Part of a small language model's weights.
Size: 3 heads of 32, MLP 384 tanh GELU, 2.34M parameters.
Architecture: RMSNorm before each block, rotary positions, normalized queries and keys, attention and MLP in parallel.
Training: a variant of SOAP for these matrices, 2912 steps.
Each number is 128 + 24 x the weight over its row's rms, rounded and kept within 0 to 255. Layers, rows and columns count from 0. Numbers have three digits each. The size before them is the row's rms in percent of the matrix's.

# layer 5 attention key, 96x96, rms 0.142, rows 0-95, columns 0-31
072:113117138129119145107155130129166121118113102128119154139145137096106139133112176112180113160111
065:132114121091109126149158097124130118118119057114099149117086120119107135116149122065118104139136
100:170106128110137126109135109143148118122140078122113138147128165116115116113191140098108129133123
106:157141137095138169138075107126110185132126167099087135115091128075114133115124120079077122136172
103:133143131158089153146113100095160102144138081123128107159116120120137147145173140184166155085117
085:145125122098120133191100120143138134152130091138140140137125161110114179080123126107143139126135
089:111138097134126107066141124123097141102145132089137112107168098126127133098180119168153139089170
093:115124153100112151148155114114097147158124139116149120107122157122101183079125097142108109098155
094:102144126199162089111103080093113149154134133115151086127114131130130147105183130149098115099090
095:106127097149115147149172117135141085104121098129146097139156120139113100101127165164078130141139
094:130118125152076133111079136148119098117123104169128141151133117156082082130108170120158117150120
113:161138116134170101151090099130106167158147163119144145106160142142139098111115122103081085118124
106:130139114182172096111166128113169164112124159102132126134135098088118141090146128096074116129154
122:099118146093136157083120117148155175097096122102101085134134145170130109126110138129154121112186
119:101130167146152163159119138108078099090098121167165127143117139108126122132111100091106089128115
099:133147142131154122100127129142115159141122120106100120121088144139137127130186120139091158111184
098:104142129141104108105102144106141121081127157126088146128151088119149140157097161154118140149170
117:114168162121109150174109142117158127083099125150129128155108110115097108100059136092123172119112
113:128140121143148093140138149154100183100134097144127148122118099150164133150132148105187093154159
104:154123163105129112112125143151143127133120138145128115165111174175089100147078148112091156148119
113:125129120145125123093110140105140130122085141148081142104143148110050166109117127100183145141145
114:153140090139155132153155172172160131126110178092155113108134165076124131108167127128128137118142
107:149082159123106084125113096161105089072139149098121097147109141126125155098113114120127107090142
117:182116139122131162116086144095101131132143135121102117111140138160089138099128143090145080168110
118:175141123133148117111136108102109098166147114107171124149131129085124177133170113112116054152126
096:131118159118127124119136142140107078123110123149104125140126108124158116130152163112148129115141
110:134117145149109098127099117114124156165137144161114163180137152141131084124128162153147147164109
115:111149125146156110074142122130156147124143103136106119107149141125112154131147104116117114138148
114:124118125128123117120062101145158120149127132126152107137164119154099140064106097130162108146105
112:121084175124146144086124110122089153130140151156150181109125145100117168117119131106116134152123
109:166150165076131119144139135103123179129156141091161137124117125120154149128162145093135064129137
113:119136137146127157104098085155160134129099133136085159145130097157124125124139128142144133127143
092:098108113165106159109093119166139104082123126120086083147097129163129109139112116125143138101107
090:135170137122163109138140145096117179148095132137126158145097130095159167131171100112111122140123
086:092152141143113151112126123125117083112153132131127137115132112173094093131104098127153146087125
064:119118130169163128123098078154145143126155104106103134090102131183152130159127085138133139136116
086:137129138129175120160149180093097153117112148107139146149153133129131188094127107103108105154089
086:140123111154131153140133153152123103095138139137137156097113122180137094134141136138160124159124
093:148122111130155140146122129129165161091137142106154160093134149109115194157133161123093123143141
089:132143155098140170118142152067111189139116138142138156126134122105130143105146093105082129164137
096:160153135160104132126080127148138175140107098130125139134138102081175161126139114135078142147152
083:129107103122132097104143159132135118140136127137135192139152117107110200114130165120146127098145
091:106123105091117092137125153140139152153119120139147131167152144080115142156137144114119134136126
088:097083106130094137108120130141145098108114092125118098107110148121112104115133153124118113109131
089:110134071081170114093095108141119164129150112154105145129109174129149147124085101132134144126138
096:134141105096100146087079087087139129108106102103107139143153147123175120118128137165129115110086
094:128159114133122100132143155138138128094144087102152115097167138124164170140083117123144120138107
105:117096157118148122097066115114103122144107095137119109139148121162125089117099112130157106158091
087:117136131064137171115125168150152126132111153091116154098143140144151136145173121119134136143114
089:135121100135114174120156145136145154122086119124165110183138100147117104130175158127147146153114
113:086130164128142165126158122145156102121101131137107115121117141132132097104150149134109120087138
111:146141106149133194114089116123146113127106159114105109137131135134131121118146111122137082141147
100:112167118151070131111151134120124120132113121136143102149145149118107101115145147158160117136154
099:119104129133136131142120163076122132129108153101092103114146132148130108110134158153136122154130
097:103175134113110064127129120112140167115086146092110099096097143107131148130125171113134131087117
098:156143125134139155131146157084112085087108117169144138143115135126109117082140109113102110152081
086:143134151137178112120162146161122148070108150161088147083104107174131125104121124127117155101113
102:068115149133144118131119121121114141145159160130125115094125104116123158103152129157185138126140
100:174109122100115126152160142122097125134064147094094143102147146129158138121169134136132115087099
100:115154157131146146109125140112149092162104109086135116134191127138126104116127161124116149145092
100:101137144140147116122148136132151111191123141098191117127137140127123168119114148113112110160079
096:149114111112147141120144169159129133139102129124122108110118181116155144119144166086127163153100
105:110053146144150145153172133130078109153095087126148110100120089127157091118068110145147100109107
097:148148158121148142135140147125153152126153119123145088129132131119115172135115175101123155131157
083:128096153093156093138148145116094133173129147124111109176139114091133125109170085158135107145173
082:119132145180098148147112155148171099109141120140153129134140115161116089150084147111130146113131
098:146115132075156167183164115105135141135123129105140171108117143131126120081128093125126115124174
095:152145109094161118100143138109115175150105125114089138117177137114150116158110134172112098110132
098:125132127143145130114114092121154115137117156145152090118156115138093107141100130146143148114130
099:153124153107158149143094102137101153141120153105130136140134141149145158146113071140098134128114
098:071103123133170135144140141134153123163080163128134160126168101115129146168133133146100124113128
096:149115127135119160078159125138090104101132098104112120176130123134144099132149118143124116127130
096:081080109147099120117136132136159112058115119158141104086147123155150118140125130125143154091119
106:130162118138112150175138130099120130146107140109161120144123094142094126144140105100141127104129
109:090113152099173192130129151112109137169105145121107130149130137120145123079177091147122124092168
105:143161093146115085113128100114164172125133164147138083135152119149111162121136139148133138110100
095:130096132124108142103140095146082124158095143163095096126109156124118124122150155133149157099158
101:098117158101119146097140135116128163082102106115171111136091097142100110126112131118095161125102
095:126172133092154128122171143123127130159115109129138152129118123132100151121093121097123180140079
103:081105140118166099094089165171109151134133138113130069126147122145141094094111142131140127093166
099:146145113141119138141155147112129159180135127121138166102097115122099129109149111119104121126094
102:098171145147135134115135078143144165082131179143128135146173139138123139146078147103104120163149
103:141106132097108098157146112077143135162136162118119104101114115142115120131068155137084095121131
106:169128137093138144169110163114121092133133140121149157166153110110118124106090146100073099154111
091:108086127107139144155091148124104134081160142118084170140150148080096129142102117120123106140186
091:119137145114149112166127129140146156094118085135100147070129161131101158144133145121132175132119
125:174120144134142125150145137131109130130173124111130155110101105139151141109155172121066108133074
099:151125160170108116158124123131134102129100152152120116113139151121141164107130134124136125114142
098:143178102201136125135140104159168143095133105137125100114122081146103127093136131124120170157090
117:181140146141093119121118127146169125154155063133141093093100132138175140142099129137131128153083
103:162138100144132161123082128126129106158136143104123145105127141161091132145119163134151131129101
112:087163102114126143107144115145127111142089103109103109139117106157132116152162178163110134106143
105:125126128114138087089111124128137147185196161150138104189143182108115155130153123123121131124109
098:146121103105116117119129122114127127129136094101106127155135145126129111125121149142122122143108
102:106144161133112122122105121103120086140137145159188142091095139148151127090131128148175155113142
099:091138102114139164159104152127133138112093110155123143131178144103135116108137102117108144125167